config.yaml
n_layer: 9
d_model: 96
n_head: 2
n_kv_head: 2
head_dim: 32
d_mlp: 384
vocab_size: 3996
activation: "geglu"
norm: "layernorm"
norm_place: "peri"
norm_eps: 1e-05
positions: "rope"
rope_base: 100000.0
rope_fraction: 1.0
qk_norm: false
attn_scale: 0.177
bias: "all"
tie_embeddings: false
parallel_block: false
extras: ["capped logits"]
init: "uniform"
init_std_qkv: 0.0534
init_std_o: 0.0663
init_std_up: 0.0764
init_std_down: 0.0764
optimizer: "adam_hyperball"
lr: 0.00401
beta1: 0.9
weight_decay: 0.0
lr_head: 0.00881
grad_clip: 1.0
warmup_steps: 200
schedule: "wsd"
decay_fraction: 1.0
decay_shape: "linear"
final_lr_fraction: 0.05
batch_tokens: 16384
seq_len: 1024
doc_mask: true
train_tokens: 93250000
steps: 5692
dataset: "wikipedia_en"
Each number is 128 + 24 x the weight over its row's rms, rounded and kept within 0 to 255. Layers, rows and columns count from 0. Numbers have three digits each. The size before them is the row's rms in percent of the matrix's.

# layer 5 MLP down (transposed), 384x96, rms 0.0765, rows 81-129, columns 0-95
092:098159119146084146143107142146113172078135102147103153121128141132154089112151095151089113110148170101124122112108099164121171134132104110133173129124125150133126170122091160146121167123149087122126130134115160116107171122150147135120162145103095096111079149142138138177139132090127130128
098:150152163159177160151139161109100114117077146104138165110114135161153117101121130103133131107147138121178169151135116163145127149134127124130148111101139122104105153103137145076075122119114152132134176142099122101123151111131099107154115162121114140098156077116127149148072131104135119131
102:130131126107140093100122096127115161090162115175115131150144131153122106106127187130101171141100125123110112117111128107121138130117166137116111134174127147134169150123099087149155166087151121159154137159149106144112102092098128085163108162084118156127113128095107150141126088100110108130
108:089112100112097119154127094132138086123121143104144131091065154157127089146135117113138191129109117102098146119176113136113152122174135095146154103157123112124125148113137089158108103132161130143137097091146082127091121104132142137154135166124111140094133120136135078130133146125165155127
101:080130106116080117101135096157127160127151134125137109142137126170087165124174109148158111119131157158163137124141165100088142114141127173144145106115098086129145168117107071134114135166129129134147101120135065113107112119101140137129120136140128108133163089165112127143106147132135148091
098:147107088167145110143117110134121142131133153136131102157169145127118102106092165162138119120126101127139131136134148115137095151122107129104084109179157130164146152132134099150171118172127157049104129080148128122110143134139088118134107116146103156141118128177151090128149112165136112104
107:110131165124150125160129123139102074108159105137117071154135153122155110115164144124108127149132157157124119147095115114163097130126146137116133132110121085140105141160141128125135119075136135130078180105088123146132163114115119147090101146156129138107143111155089122155084109190108137108
100:132153126093139103127120088101107145131157123166162086167139101148146135134123147154146170147142161135131123094121092120099137138168104123091117090153130166134136117126132114119164070147129187119121162123178138094151109131116147096100131104095121127162099153131137140144164133144123101156
101:081133129128126122144125108152107073128136118123096110134086139168137143121147156145191113104084092122120121128099155141138124170147128148125167097173157100142124107104143123124100094150126132105148105119132149145155116164133119158164162082118136133118098111119077155169140103119125120162
108:136132105170153144099142125138154141128157116169157164143129116134153150138149134089111115157124082143160150092138111131096067126098140127120107133149140162098146124142133097153112180135134137095133150143089106102120096156104107114166123136144118120146132168103160126149147184086099129159
107:116139101110124123113112169194141159126147148135120095099086131170115123160139097143109110137151094126120129131122155135122094152090153161103115091100140139124110121109138158173116106154115121124106116110142100134111123098109143161156089075167121167142142092147118153128120189129123116096
099:120134139145152128084094136077139109151151159134091120121126148099154156112194157082135137128147154167110069164162145156110108126086124100110120087121139149145150124111157145100098119088138125105116136132152109139142130117132137114105135099125110124100098158124106098113163091155103140128
096:178118102128137133144147129134104094134140158103148115146112129129115137096150126148142117097169109140155098120137195091164102166135120156138147143138105154098120115158169129109181127144095148138138142116129134113150136093103111115152165126106102107135055144110104121148136120165165113095
101:138156116131148129147181083098134100127127115145101133079167140113141130078130157133148188166129125126126120120102111167167107145157132132149164168161156145152141114139120085119156075105148100134149138122144119157154129123130085126115137116159125145137092111180142135114118165120111117113
096:132122088129185100101151125087139129149121113076087166134165141132167109154150107152147121140115126086143195115124133147144102126098118182129154129121110154148111105130134166145101129133132116160101110105121135126120152134113107093072129103107126116167140168139147110120168145126119110136
103:104147103106115145112151112102129134108130136114145141161155092105123113120087172128162119120135170144110154139148160087123171101149078166129104125120146171163095161092117131153109165171143103150082121108108153148123146134092133149088149141123102138134101148113139120142093153141162107130
088:153089112130131100115140134152090151110123073121130142086123130132148141155103115120163087129079172127148133132119092099124115110126141115105123132118122165115153152122150102152065145092102162091120113126140120135143111145116134146121076131160108110073127123113148149112165139108164104080
102:123139150170139103116130131088127131138127164126112099133125160137099134099130112127139124133114122088104152088129161160161154127154107149053117132121166165130154097105138114096123110164134088121121103151096146147126156129111130111197138120138143116108145110114107085110103114167097079136
105:147110185143120143161131121098155113125115113080137131104101141126139128125153130140102155138133091116095139126146111074134101128123162093158087140184122154140112119138147135172153148122116119128150128122146053126120134151147140113113153097153113137153091139181160101144166097117120134153
101:126089171097111113124138112098138141124152144108144167116145113143175111113138137146118134169122098091110112138081168109182148137123137126137104098122112150124123116091119129143105178116188169127118140124122119126139119171118110075113090103121170142154116107111091129139166144140132138170
099:153145151157086121149140152135167086128126119125141095113118176129128096171125107064161112105096125115115097128163143166119150116089143149121126117106111112148075132127149126108157164122137095088081135139142138101160149110141113084120130125141112114116130127159134117131142089141140172168
097:176105106111097152092158112123126160105132106159163128174122149109111144127175133117127094099112151110149128154136100098097144128144123130156121182150123144112115133134119108156122122081137108144180123122113096151101144124108100143160170133111093144107109127131102148186139100093162100132
102:110142093145168143125141159157108141108107109108159137137116095102167082110164111108162164144155149126145107096109117135169124143117109176157112126085155125100106137128135138103140126177117130086074117110114145143103121163081141121110114138155102108145131132112149071119111145112130102104
104:136151105158082162126105093153109122113150112100110079133127124115168075105116102150145122130111124125125158121118154162098143134108095078125105178159160166164118123110141121128150109126133096116095143136128112123131158178148158124175157138157112135148116112134170142103150091124132140090
111:098128168159122101068114115157146133126086173165125134163123089127163107133141128167110120118098143106088144157152138103115104115130139119128111127112157107156118109138126151128121091116138113142105136140125141110188143127144145099133117120093105138155187080115113079139178130140140156133
098:160156075160092145177129116112137123106094138127120158134120140127137127132131084140129161174149099113159156131121119150093137159138136142123146154137104134135134111112135134136117115164155149120118106114172142137114119125104158118133121190118158074139095163116060112180125134094132140156
105:097088145138108157134101086106136089126101132101114158137166136138123149084095102125115089120174164103140127091161107081111098119120104104125110161114172149138121122115174124120125145102151119147116112138123101132122108143136115143151098167081128127114102110091125120132146152067155105128
112:112143108166136132166095119110148096104163128097098098137128133121171158098108157109176129171089094132131107142109114163145109148113117135128160114154133124145112161156149073130132136169132103107167112130148092127128155110171133129112083153112106122133149100133096148086094120137139148159
100:095104106111152147151097141099153100122086090127116140158155121144135101119106128131140130094112125121141104156152116123089155154125124091116106073115153158135148136109147130132091141129174155068130124142133169133115164111125100076111143157087117114186161153090151112126147116115112132130
088:117170104132156159072162167130073131147139118156107141135176139128131165170097143077139110141116160118118153150085119117145151111107115129085122094105120129118140158111112107139159143162147124151093119105141154135171127114111135110140116126128116122101155131090142169137099116131173140098
094:130140146099161085155105111145103137118139138110173105128158110112143123093151090143178150129152128129144131109119149134130115161170129165122166134099164152139148120100094102115134090121129149126109123144116146153095121107090104107118165141154087120112104159065104116151147110096153103169
094:157107113100093136148148149156146122150094160134113101176120144168129124155068166136144116114135142106160125112138154130164144118117134140151139152095133139092119159123132135135158115104144118140168166106110124118119126134098140155153179114117152154117086165080087153093112163159136154136
100:115138130128134126178121112143119056136090107121126098109099123143139088134144132095107174151161138115104112117133122117174116100108170121109102123143158117179134107143136150159131157119163124099100139126124135111093137116132135137127103166083127164101140071100137116138133152104096152174
101:077134169161146109067118109151155150144141136112113106130181134134102120119132122118163104116131142118086110171164150097120106153104119123140081147157125131150158151118080101128128146119128128088109155115135158108130128139121123102149095157163130151170178111113137148117080143130116137157
106:092128172140117116129142141111112098113123146118135161071112119137079123142162095142107110158101124124161139099144171120107151154162100091095169129129133139101151117127120133118098153135144099103075119091069145164150113173158128117125113154144116132112131127137107126089173128140102125140
100:141105076119176130131087143139132126145102099143126129097144126149091153136122136130134106077142118144116104177166082142110119128107165157123136125095161101088156106104129120158139112125089156115154112159089165101102118101106074144158147139144113118121167104149128100124097131115147130114
101:109165135125109141173114193097144147056134083117137128104115137119101174120120126130144104101132159111102160150131088153150148113143128116141118116106149122126100123148128129149102087157098160173154131111134140087106125101147140155144112138135160157104156120131165164156119099108128106140
100:102124135135175115132148117094089160166121157125143115129173101092132115102098111143094115123154153116129160170098174140111134179153105155156115099128131160152127139158124152108131088136132112103094120128116133094087165095114106158158113110131087144143142097109161144105134102154133129100
102:117122136138086080149147156157149090163142094101134096118110141151116135121114145130149096084097106172101113115173148117120131100137112117154148137107108152162077147155116130118117137096143135142145101129152125145143165123163128166165115125117144099148075114154086146127112109128176158110
107:115157161133167124136157088117094158085125111172149106156142097129120132122091135123098139108144128131132094083095136111114126107110125142110103157115118100120096170131102109137106129073140116136153153133116161106102085161114154118126110131130170102154189118123133165159128098105104134099
097:157124095089163141122091121145152156128106120112076100094140142157111143135092133115111076163061112087112139132092170109108114149115102122162138177076114120125145136103088102130130106135152145111107118133128132135130147129133115114166086124151112116132123111095179138133138132125095123132
093:119100140096146107088136147147114111141165110127158147138150125137120146106099119129119127140122124098120087162121136117114141141113126145156144121114117112112149149155129175086133083154109116142119107130147133161081136080105085099072155172140137099121071155130151117135130131088087092085
101:160128086116191136118125128114083109162114170137109144109172142126153144164149133154109144122181142084111113149147135150129089149077138104140163143140101098150151113108139151126130103116104117128118114129123168121124104116114110137131123122089171116122125085126171134101090098119127152085
107:124079114114169095146115125132147176105141182099104115134149105133084119101130160167119103109125116120150095166099139151124103108124178129134099092077112113141132114091145115124080118167125130107144125134124153106118110108088132107097152161140133118117087129133135119138145083103092141141
092:145114141116154095100134144142157161129175106088131106130127168152142136107163121162141176139105151152090118149163115143134138157153116103118121154131123082135154113103126087136152144170149088133140146132137101149145119157150111105070117139153116183131151133125144105136145108067118157128
101:117156125093142129186158127117168127155095154154103100153116095099117153149136090148112125170124115119121116117129120129111154126150086112118107139171184132118065163146113130102136151113144136123129086152112101110150107088120136161119176118119117141080115163116110096130156116121131104119
103:160165154140107099124122121139103127112146187153088125123137115110127132158120103090133087155130108116138098154106117107109116154164106103153154133121127107136163149130146099099148074116137176089090122124130147090113114132125135120146154140158170169176138124167115119130127097172099124113
098:129121147115092116147116117100139140153147137123103123146109155107165137110125147154101146154153134145142133148147133131115112147114155138102135122119119159119105134114083147129170171173142099121137094106131014147171084132161097122106155135149088121125122132141117125117139115102164153148
101:130143157093110075112144139142125102146089163107104137133113110088148095105127137119147163106098145116119140114171157116136134145096098099118129130167158151110120172162119147110123124107086089103148106121108103168124101157129101113134147131091096116110132137096113152112109090145157103185
# layer 5 MLP gate, 384x96, rms 0.0762, rows 82-129, columns 0-95
093:107155164115146102139136137121129116137067157132111153143115119133102102143169112131111109137130113135152136110155154150073123166110129134110167151102149172146101116157113192143114139123096111123122086168115130147159124166137157122142141182085135137128108100150107154166167117113135125146
104:123155095135093161104163108115102165121129140142142150101117129094148110125140129172096112158100118145135142137160113154117155150101137123152114105156143172108147110190125143153139102141105155120131104174138110140140113094161140153086109162113157111114128139166166143076171122103152144132
106:117174132091157146096099146097084174155142105125110098151129106117103147103152143149115102125119134130121127177122135143118114114072157135103082099112091161133154111120138174150116127134113100128156166112106149158104174139147075138129117148148109129111134147126117167130137112178114130133
126:137100149111119160132134124139127133170147132097128118113098130164086149176121140129147107135120117137169109139134159092112070173128145100167094153138102108128117148138097129139121141086142144110110114102109104146085107143080145092130126156109155155135157120141128096087108143186154154111
097:111146126152122144109122134116104153094133113160143144206099115111091163107131120152155185143142089104120109151135129070137090132134113119111165094125102134130091107123133138136123100123129153104114158145121114135124114146125081136136146150104146152118134149084091090165143096152119173146
104:160107149097174145150168158137098102168161146120169115130136100094127149151157144117155125147137128148158146113114117164147126107141140108107126101115125139122116129151134149083126063105116178112135163120087138087114109143132090149081154125117129155119125158159147096117102160134163128115
098:102158130165147146141072092115102165132141125153140105142090151097148147150137136122144096111121106174139142134135123140126130109132130108167108101092144086095179124143127130118094122147081077108164097173109086129169135135137106130100129169114138130129148135149124171123112134123161151108
099:134119135137127158067086113146145136107089090143106103135128144161134108118146187143111169141123147114124182090132144127127108104112092089087093114141134191141180128108115131129168138132124118134120131116127154142145122111098116121092142169107107119164133114116164109095114123153106143137
103:122102124132147157077112126122165103116162110100122139081149130116141161138139146144129123140148131134094100141155129149122073163077094117135159118161156130124156136126160178089158155157133153146078149114100142093103134144129114112103098106124093113118150174131141103147134108141157117096
094:113129128114138117106157105138146156148150154114113125077132175105129165134120059092132146171111110148204095123131152179105137163086134139106127111115124116117111141141060152123129122138148155102143135103130162127124139143164100121136104149142126122152171151130123111112122134147104144124
103:098142102174108105140129100116081116132134084105131121150145183108127181128110138186107105097071148118146139152145153116125135143148136108109111155097158111140097136127095149144130116151118105128131129138102162121129144104114122128143085123087188124115135130097171122112115110104153160104
094:117124137106121091142102119145109138092135097133089133152128133121118125095118143132113115176155097145144141091068110127112151129162126122102117139119089093181065140143157122126101142141168105137155159138149097130156113139128100147113144126102100109112086120106156145145099158102095098170
095:127097129075120174104118166117127165144144141140086158083136159134099137180150153109110118117131135145148094158170139090162147098147141144090086158100147145092122146120108112093143098116129091146147154144134115102130148135114140119153126140123084127121128106158170143129142125167144118097
101:123119141100143092112107087116116129161135104098082122119162124126142142132151118118124169129139169145185142140091138150132093119172151109118083161177142102151130187161156181142115126124128106118139135105098108107094130124118130135135131148084088104135121164147104116093117153147132117128
096:130154102129103117099103113132114110139161153148136127149138145129100131129168102178141148142104111091102119133115144171136144118107130093115142175116160128196114136169146098102158123131124102087117145078128109182158148102116088135140165118102104124150131132130076130138117137110145148092
091:080122141114114167136086089112129093116171102108123129108173115131153131111141117121175158171152131120118090155104137122140119116176110119144138122134102110148112103158151142121106134135144118119090175108103102117158141110134146086150173149145153120135166123147111143145072129098118150088
092:125112185095194126105128165101127133164136139094087117091111145155145112136133097126147116137156109147162139159157121099100114125119131121110105138111109100157143152126120109120083144141127104094146168115131141113125096103105161161189081140106133142155122149125139159099113135159128120096
110:146159104112137112089097122125093152126143142069101117139113147160133107147125088106123155138156149119131147118085154112145129158114128138140098128144126112136175172089098124122155152127079137099160135090123099101083118121147099147143138137157125194111124145090100116157171120134137115123
101:137140111095158099134125162121095140151133117149107083116124132089128168126135086112116108085113140161150161138116102143063123116111149129101108153130096096100165132170145140087099108123152098162116165122102117106072120115128153133155120142096112116120113118094146122099151098159140150141
099:094108116133133154113120152163109164158149140135140137111132099133105084128106127149087124132138138096160108176140158105134134159104174126144151118130171144101130185161105098128097132122113127077154156157149148150132159138118100116106082116149136110128139133090151106143108112138159160077
102:150124134128135113101129111126103113127161130137126101140171139110105129121125092123086153152144111103130115110104133121123150118165165128161113133086127170141121163156075098145116132096090110126129107113154125168112144086159083141137090139158112154098142144099155107151160063130175121105
107:117116126128156133130121070137158123168124114156128105124152114092085110172141095122139150153109098161156154133138162116111100138128122108127113155109142166146152106111115078125134149155093136124103109157105123173107111078097092123168132127087115121081133139118118181143137104151131150106
106:136088101116145133093125143116094127101135113080125150116152147126117163122132128124151104093151153154117113128176136131109090108111193115094151099116112120127110146129160136102158109134176131106097112083128145132132123093149105146168086131151131073119155182118120101134126168135145152126
100:145108161123186114087066127147077164136125173154091086148142098136116094126118171159147128150145125106176126129138121131118113136132140159107119160096120098167115133141159144122140108162129156155108111086128158129117149113118138144124102142096131125113121141094154151120107139153156096108
099:143109112137128150129153148109123113164136113122122094145134140124155132135136096165146106170095120178079115149112126150072137149087087101131137197158120151121117126133122140110088115086137140119157104122128105109101152134135091145137083100122139123170160106176140118114155160100121126130
096:116111145109168124099138133057143143090164121120142097140134104136091139120101144129120133133178155125150153105140098133123135145129117134125116142080136164135119124108146147179110104142078177140158151157120160143093134141068101153102128105121164102120119151152136103112114131163162125118
109:170119126139160138097125165119109131145085111117118165152107108132086163149192099136172123126161152126173097086142141110123134121154110101097093118094095134092141129120136119145099163133102131149146105124164147134098107155070096100086135121137115145124129111143125125102118108134100119139
111:170086102139155146133129139107140156094147119124130097132147132139127126114137110126140124139174124188132079079128167097149119125181109149102164139121140136123108178168112131146130148113120133126132131148132102162115106132154127182109075129114121098076143119083105116135128096105115148107
096:176133164179110136111140103157148167090125119108125131078108151112141115093102102152105118141116119170131109097145106118138130117156163150161105167124159126124131175142128099124107124088099124102123110154135136120125110080156148123147090152125121140121138068176163141127110116156138151127
087:146148115119135115170091123162122138102118138166129102152137160102130133091134171130141131164144136127145139122152140117163104144182110137157094098098153115168113102123126137097107143143121111119171131118114110188131126113151107149158099173158101129115089146102132117098148140129113076179
102:166077101130129126117114104096140111100154160095112112135096135139121154105176148085129075143127141140134125116145125110113173144096106122166129122090179130096084175108132096094118113132129122146130127160113137101123101101141136134122141133153078159119123141095120169097132139089107150131
105:117151144114158131162143123110123079171130132126142086120150100154116101097147127130152154095154120114161137170121157148113136124125127129093111124143179146125128131144100138147166143086122076100122120137102164129114116094123103172168130161110127085128129103109160110144096109178081135117
098:122163122102136151090146159139087109119111139101127118121148158145154132105152107163126140155121152135164066109142112094107147181092125104130156160157125157152182160099112146075109136117121112098149106108120117124132100156088130117128116124112120142152169109135145139171134078134121130133
110:139128127128139133127160121105101162131118112169076107109123132115143133187160092180092155105149148136103140126144087099163126161093082138104126105126153142160147104121127137136160140159149132134157125089136155151153130124109119130154113117126167089114123125065146108129149106173115116110
096:121139202095097124112095140134135122141134157135138092160118143103147105109134134091126130138143144172070140126128139105081094166135127164115144168140111148145110160146126162107140181112131099138091116117139117140119145152080105130159141113177149144147149161122114079116117145136123132115
095:152152158138153131093115149174116149153122095179147129122132155111153128124133127133158123112129115162146169128122109135148135128091109130138084129135084172117108165140178128100131171153090116119160094101158110143141152082121136152114140122127122122117119138078064146116133093137133172131
101:165123113131164121127168090062132085135181149097134124120113161133109131169127122145113128130137116141168117124105147162107096162073119117166143151088112150106145113148128101102119106129139145139105126144137142143133160150141105112136090136140126166161100084103082146140165126149137150133
094:147144108105157128137154111104114158129131088125101080106126157121114155154134135139086125117150151138155107139131153115162153126118088122105146091113124105083156193152103112138132104124142145173104150093133127107092111148114106086113120147133095148154112148096175132140152080112100096117
107:185126127117173121100183107132120162171141122139156088081147118134102101157112085140093111103162126127180149127162124126138137144069120136173099143128134154110151102141103143127122132150145148128077122102094123133120118112142083130120096145116121120170136116130144118093117120151122146125
099:133143143101126145150140107145110123126137095143129099093110140085106130101132108100172141128163150119139168164160123102111127157131107137112172116143152146129119111128163133130100087150083093130115135174109151167143129112086164102131146166108120177107078107147147110100124097128162160112
095:148171112153100108096110129095124141114168121106133099122161106145108133135156139139181127136112152141135125095122120143120161105145135134158095196127137120176099123169106145142124155142114151179121104094178134134167160156116106145154167140137159135139126109090101140144143170121122115113
097:170113155144161102111128097137133150137131135144134133153144159093143172153115100123138145139103121121161144110112131131097123141118117149108136114125170138104111119121106112099176149080115150140121172193162110182120163111118113167143127184133086135153115119104119100098159154107125125161
123:144071123136136169084147134119132171129144110121093070139134142121115156165148126085147116090108172190118118118152144139088105144109078077123158121130149140099126145171097134148140121144117135123116105123117113113113143129100122113139119119121158169134128135113134099118111105143187125143
097:118136145076098125129099082131168136167130097123122148168144159173107129100092094134125144133137130154176160134105146097145165148156132116107106163105114163173110095114132111100126118137102107108109121115160128152126143109108146099119099142076158137125169107133082128141130111101127137101
096:184089061139133140150163125151138118143102067094124101115107129138111089113137140110155146142124143155162135148141118173137115141112111184131140140117079151116151154155143113155158119163132104158146139120112151128132167113123114122109159144135133142094163110116121123105162156147145095156
105:175119119113104141125135161152136130123106134081142119117179141118117113110135099131165130135157119146182130085088125147174121097119074101132123151111076109139133125129100135125114146163111169103134129106098117089114143139159150138111128159118126143151163129152135156088128134176160127080
100:179105135125117146118107117150119131119123127095106130079133157119129146175182109147116118124102117162131113144144140139134139157123098109178106132169106159096136111171160070136124099110128151144136091121116080115094149123122133141098132139118131128118180144130067091135155096157129127142
107:130121135138129129098099124083129157136154111117097127096119119139143158187128114152117135109122134151161078117168101114123139152089168134175119163145088101130109147162143104166119103100115159129059136159083095149135112108124117135131102160110164162140108146118134128109141143154117117133
# layer 5 MLP up, 384x96, rms 0.0765, rows 82-129, columns 0-95
093:117103138104118131119171151142129112151116146133136134138105099133114103149156112154149154147149097187124147157132141134066128169149126137133141144120116122164094098169089127173165136092152158115133165090092141100143116122138112143144127111145121084163114156118151102121098100150146169161
101:103094103126150129155130159120113122150143153178147108144092114073142123123157104114135108119133088180151127117146116146126157159173125088130138116128103101134170107091094094167089151107156162150116108143077098105136146118121130108152163102115170127139149160142123108106110117134132121125
100:148127117158161096111086137159129126167145096127109110094160117131090093155086134153100152091150156121159129133132104092124153152122119156136101163121176107113111123099101180165141091132114168140110157111101135107135123108109150152104084102116109134105130148129118146101112115104126152090
108:144105091169097116126130138129131072108138163126113112133159144114137144153118167156144137167126125136111147148094152113123164099137087107144082118089156125122142103125102123132117078160137126185117151132108115115131126139108115153116172095123127135163093138111172132111166156076136095140
099:114107158090100148123164128128160129122079120133133147092146130134144111080116153131140139172135155127167137134096104097136133147158151165156136088150156120127167142103130125119110088152112145136143126119095113118146183105133104165094123148127130155081147133116174166157150142094161125153
101:110137141061109113188135166121131108127102113111094145145180103117137116111174126134114137132116110121117118146160119124150132119113114118131176139138106131114110156119109169160092118100153112141132155109141114120105155129130157144108134138117155096129162106125082133089074073177146145122
094:156128148141181112123111095117164111137111129120142163080120152138110125139145160134113153097126146115139136129178115098149177101168151117087164120107127136126104103126174149140117114150133103159104089142076130160113117169127153146115091164171138131162117130092176130151134126121122140123
099:157127129105100130102139115151121124184094136177114092139132128180123062078153116130130110126109131122136172127166103081149163083113144151134145107128139148135165152098144142130142106116120094127124130107133095110140162149130197134130126118155116107089111143137141105120095142127107131129
097:119059109120121077166130189153130121119124149103134129159162127138070142133113137119137100159100147151103147137130100130118161132114144115112101170120090100190147147112146150091110139148152164139127170109101158132129106107127143129130107104132112112109169158121118097091130135143130124115
097:105115136137097171113128132145108109096110120145133126124081143113093142142117138147118120135128164148115155121149097082096139098185124080141157163110121105114116089103121126139133148104147163172068123130109099129100128131134125140147159117159120128149174156147169118106131078130088138161
098:135166101154159116162129150151134144144136092169153096112155139127112173147123152128166070086166100108100152109088126113121143117146156168103123132122115120130127138105132111159121100159138123110154141125108173134116147140101121088166144115117098139110109154103137119085085146102105151090
097:101120115137102100134122144106106107093153138109133183093142141142151124084122181132112185128100107084115143126119119134145135107152132131128155096097105098161137096118138118166096149144139123128098128161178109188149099135148158129118137126094118153167089106128154149139163153120124131136
100:146149093158119122123115100112141111148138119129146119157092091103143143159172135148117095066124119171162134146101112099136144188146153136122137118128150139135119085173157116165120168141093145159091115106157108121115129103104146147140112120175132090113126111142111144115142104167117085131
105:157138104111125172098138090118150116086107165144110145122167157162147146098103133106117150141170138111120125148135158131117099104127093108089152081125121124101162144121082131113128110082133135153115118110129114088124090153146081136103130139093122182115150125165149135122116170112141158137
102:158128140109112149161161155176085140150123154122081102101127104172115098102116095117161119103129136148111115149114106140080103132133132161158121130130139131095143166141099154126109112112155118098087148143160074131111104133139173130107115132108148124137074117097098126152142131101149131169
091:104164162133154157169150151106126113168112095130112129090133172134123153134154131140136155077109094118175130151175109134133148140122143105095113118116151147119132102133149144160152133099128111165142155157127128081105143140142107140126151078131169121126111146161120153086083117116091103110
106:154126081119118175115140131116116119132126135100135158071130102162123114111116087116125101093110128115147157117138119128141109110135184164172119153125085106119143118159165145167108157088144157086085152108093139130122165129157103136113171145167132133116131082137134089143128123133141124119
102:121147108125086172145121129133146130101135092116139121161095131100066108118136099110120146123168139091109130108161091127126109137137148129126127143171152123162081123134091099083171114153178137139115123140131141113167128104116114158119105148153134117121102136164105100123084140119097149180
094:132129119150136106152150106130154142152141161113132106156123135159098150088115128081126093092128129139122117148107108167090165111156151098126090112094167104128133113136116105132102126153151104177119191142076155152140115119107110114103120098140098177154126120100145133088116152137148150150
097:127129106125182154114135116104078168135141143148118158173152139174102132134073140126122099108131163100072152142129179148128102139138126132123107121157140127105156143112092122103131093137130120137138134077114140147132170131160097122072145138145093152074127111124103139119126118129143139113
106:176133103172137130128164133083131150093126123119109108096124115116115134149164123142123089115131112156176141152135127153139102187092085098121124173132111146129148124150154150123169080084138107135128147102102123166119127165109120137121118170099126121088122141113119116109137178157152142123
099:106134086121130135122178098112142170133108152144089120120142123153162091130117134081146136095112147134151137151130119142120141145130142156151098136106139163090127161125171125103138164164079110068155144163146159147130079141090111151163155116139126091119131098145116166122136130115114103139
105:155121106160160152112117133100147137117148158114127116060102130161145164131081160143137152136187152129078142139158102163124121113099124154151160130101136133097102112147120112126153151108148099092134163135114141119182132133157122146108094172116146119157132121113116106136100114118155095107
104:158125112122110176128119141145141103108180135079120125140102119112146181169101126148165151145151141156120129093162132154146127140114149102141127074155088126132109113164114117096106135103121178090109102122101126150168094116154129113156134120134144111132150166165138152150133169092124122130
098:129141092132109197127161140101120165159107130145146134088132110124108100111124160124139074147122137153148104108131112103161088095129122098145117156121113131150090104122127151129118093120111183137146136134091174144123098131133127100106163094144125177129126089144153149121113115140129072134
103:080138161102150134124185161143084142114143147124108136127146141134122143119099132153113092141080152127102110112141151177089148117095136136146148074165083104116108104150106146131102139101138086128147118112154157165092136137133162142125137149122136096137145090154179130126130114109129115099
109:140123129113132112104148159105118145126070157107110152113145164169153084178127110148132119108146140156152128147164153103116119115082141147154133107124152094108123119113102164127089141092125135152162123090161141086111114161115117165146122111164148162109124075121151145100124091127101120133
104:149138127146121122200110139139122109123125092154097104120129147130118082107094135146123126136167116105071140156138119125126092123138116167101151143087122160063140099136126164124120179133137101125128083118158126160159118138147138133137164138138159101140117127157120139165170129132161094114
088:096134132142133118163099091133115086176131149155150108128161090128081124106105116105098124150117110103114118100113093154152130107125133133153196093157144148134157087136170116122105109107167114118124147151129096153105141126137103147155137120091136170171160112138138148167141153130139152120
088:136127145106127152155127183140131087113130067125129147106146124115101121083136139127154122145181136145159170091135128113101147103142145078114156119178127111169091167159130109142136149123156112084136147149139083121153143141162110117145139128107131169098133151154152156121133114153135116148
094:131158172140151139110112133110130147104124106142118149145167134093134118117105116141128112129176120104114103087135144127128119104194148121121143138157097097122093136123114135120140139116126131114103153150138107195164091143180167187136106124126122108171132146145117110152131155133067105101
103:104125119099093144071104107087134122108121146114149173161121156161122101132134121128093117155139166122106127115125087136141126139128123105158108132132118152124131116190118112093084176128078121132161111115127122129139151079132142138112133131108163162159163143127103175135167123103173136138
102:149155116106144144147122172132142134094105093081110115147130106109084156127114105104117137153142159121140142116119114116178137145132152103179117127101094175126100131098122148147102128163115114167133117151170089151135165091167100121095118172136157141137100142141092110099128141113122096111
108:153120105152124113147128133139177132132160158093140112107154094102134114120080161150128150113136081173138106126113088094122094123108117132182075146127152090129127154118111169163103117163099115141102163109108135125081156114104144114108106108128127143143115093147119114148105087118105130144
098:119181120115130086159150092129122132111119175090105134159099117178110133071109096133158131103103096089130110130115128121141180128106109115136162133102145129100143144180113084127113116134141115128138119096142082132127132141151127120119171108105099156106133136170117117116124158082115143150
100:119163137137114124143115174143147138122140151135109107124111121130138111130132126121103144073134183123123100110110173175153089113136156115163084120110117113132120173152122120151160127140071100152115113160142119149167142136133137087080182127138116150146126104130129086100128121122139181156
103:109144145122129143093150092077121105134116148134101102122104102136107151109183106121108159165126124145099151140131095101165159152107099081142126152134143128104125105117149109152110151116099117146157159138136143165084105081119093182127091123112112148095110133115111098157138158106150106135
098:131114157098146167152144134149140120143106131163130191131092122117105165093132142131140152148154138104152066126138153130138114152121101136094115140138147160096136109126108121104158140115139156135131111157131130152157141141094162116065143180141169081135106157111161139149117132112148113086
103:177115140105092154162107113166123129111138138143087130117118120110101118124109099152120133143061111156149129172117105173158149093144090090123143164113147143108170130149123123093100161196136136130117108113142130153130097127144179115151141115110137157113134156141129153137094137145140144138
103:133151114144134097102143161151114118099148096120103112159139127088116109128126169132116149110152127121113108120137104132154115144171134131112148104130136095150083142086085110166138122154084156165144144104120103107162116153149153150167116103133131175085156160102154143143080086144121095129
104:140159120111130172132151119113142158090097159072105133089139123145147155117130156091118119123086100151143124108092087155093146086149137083124160158112139162104116106144105158174117125118139093135099133129096127115086107137166134119118079093114142143114132124098095140135127128117120154113
104:148117116148141097146130109129100140134176142102145113101144141123138150152111115144135139109107180134127160099107085202113155127166108117114160171091119146153125165108102154147109097132136156136130111098137159118135105104115111136103115109138069096113115142130107106101127121101074164134
101:101122149135115173151132127155133150134132145070083130137174166082104151123123119127150132131122118120114150119101113138116135117072153103119105100150137152080142126146158112129106130112122108153153041126157076145095098133100132132142120112122141124148101149176132124141142118161143133110
096:158107136170118128124189152128103145118120122124144122169134118142120134163138154163116095138150096105131133103128158116114129130116130112106118101123154139114107139132127127112098126079098104158141078101114180063134125133093126157172094129106158080130161124157136163130122112133094167100
101:112138102135141124131120112146121150158184155149115145162149167151117144113144092114092096139150141147153093140147139156127082146125132101128131084116093108130106162099086135140090101136123086117096136113157127151104110107166120161162114093109120124187124154100101176158131130130127109121
101:119157152138128163093100139114132089122127131105188084154134134190144159145152131117100131155146167141153125130149162142139105175108124102105162104105117126145128116118103121098118159138129089126132105109146167142167151147126128131151149078111152096092097149099128133104101108132102119162
104:167128126144090132135171149104119123164134138157130111125152087104116100134161117105156148138121142107154109146181156136180145112132090170143142118109135187077116151126118111159131091128147154129104140094123085121149120152103123132124119135152166109155143115131136106131155183095114158105
110:092131177128093102112124126117132152099133086106105130147145117135145134175150126106096164159142142100104118142161122147145123123104174144120140152152080107150098106107169102121129109157132127105141120122119092173085123119141168136119115165165102079167147125163144131126134149135116112081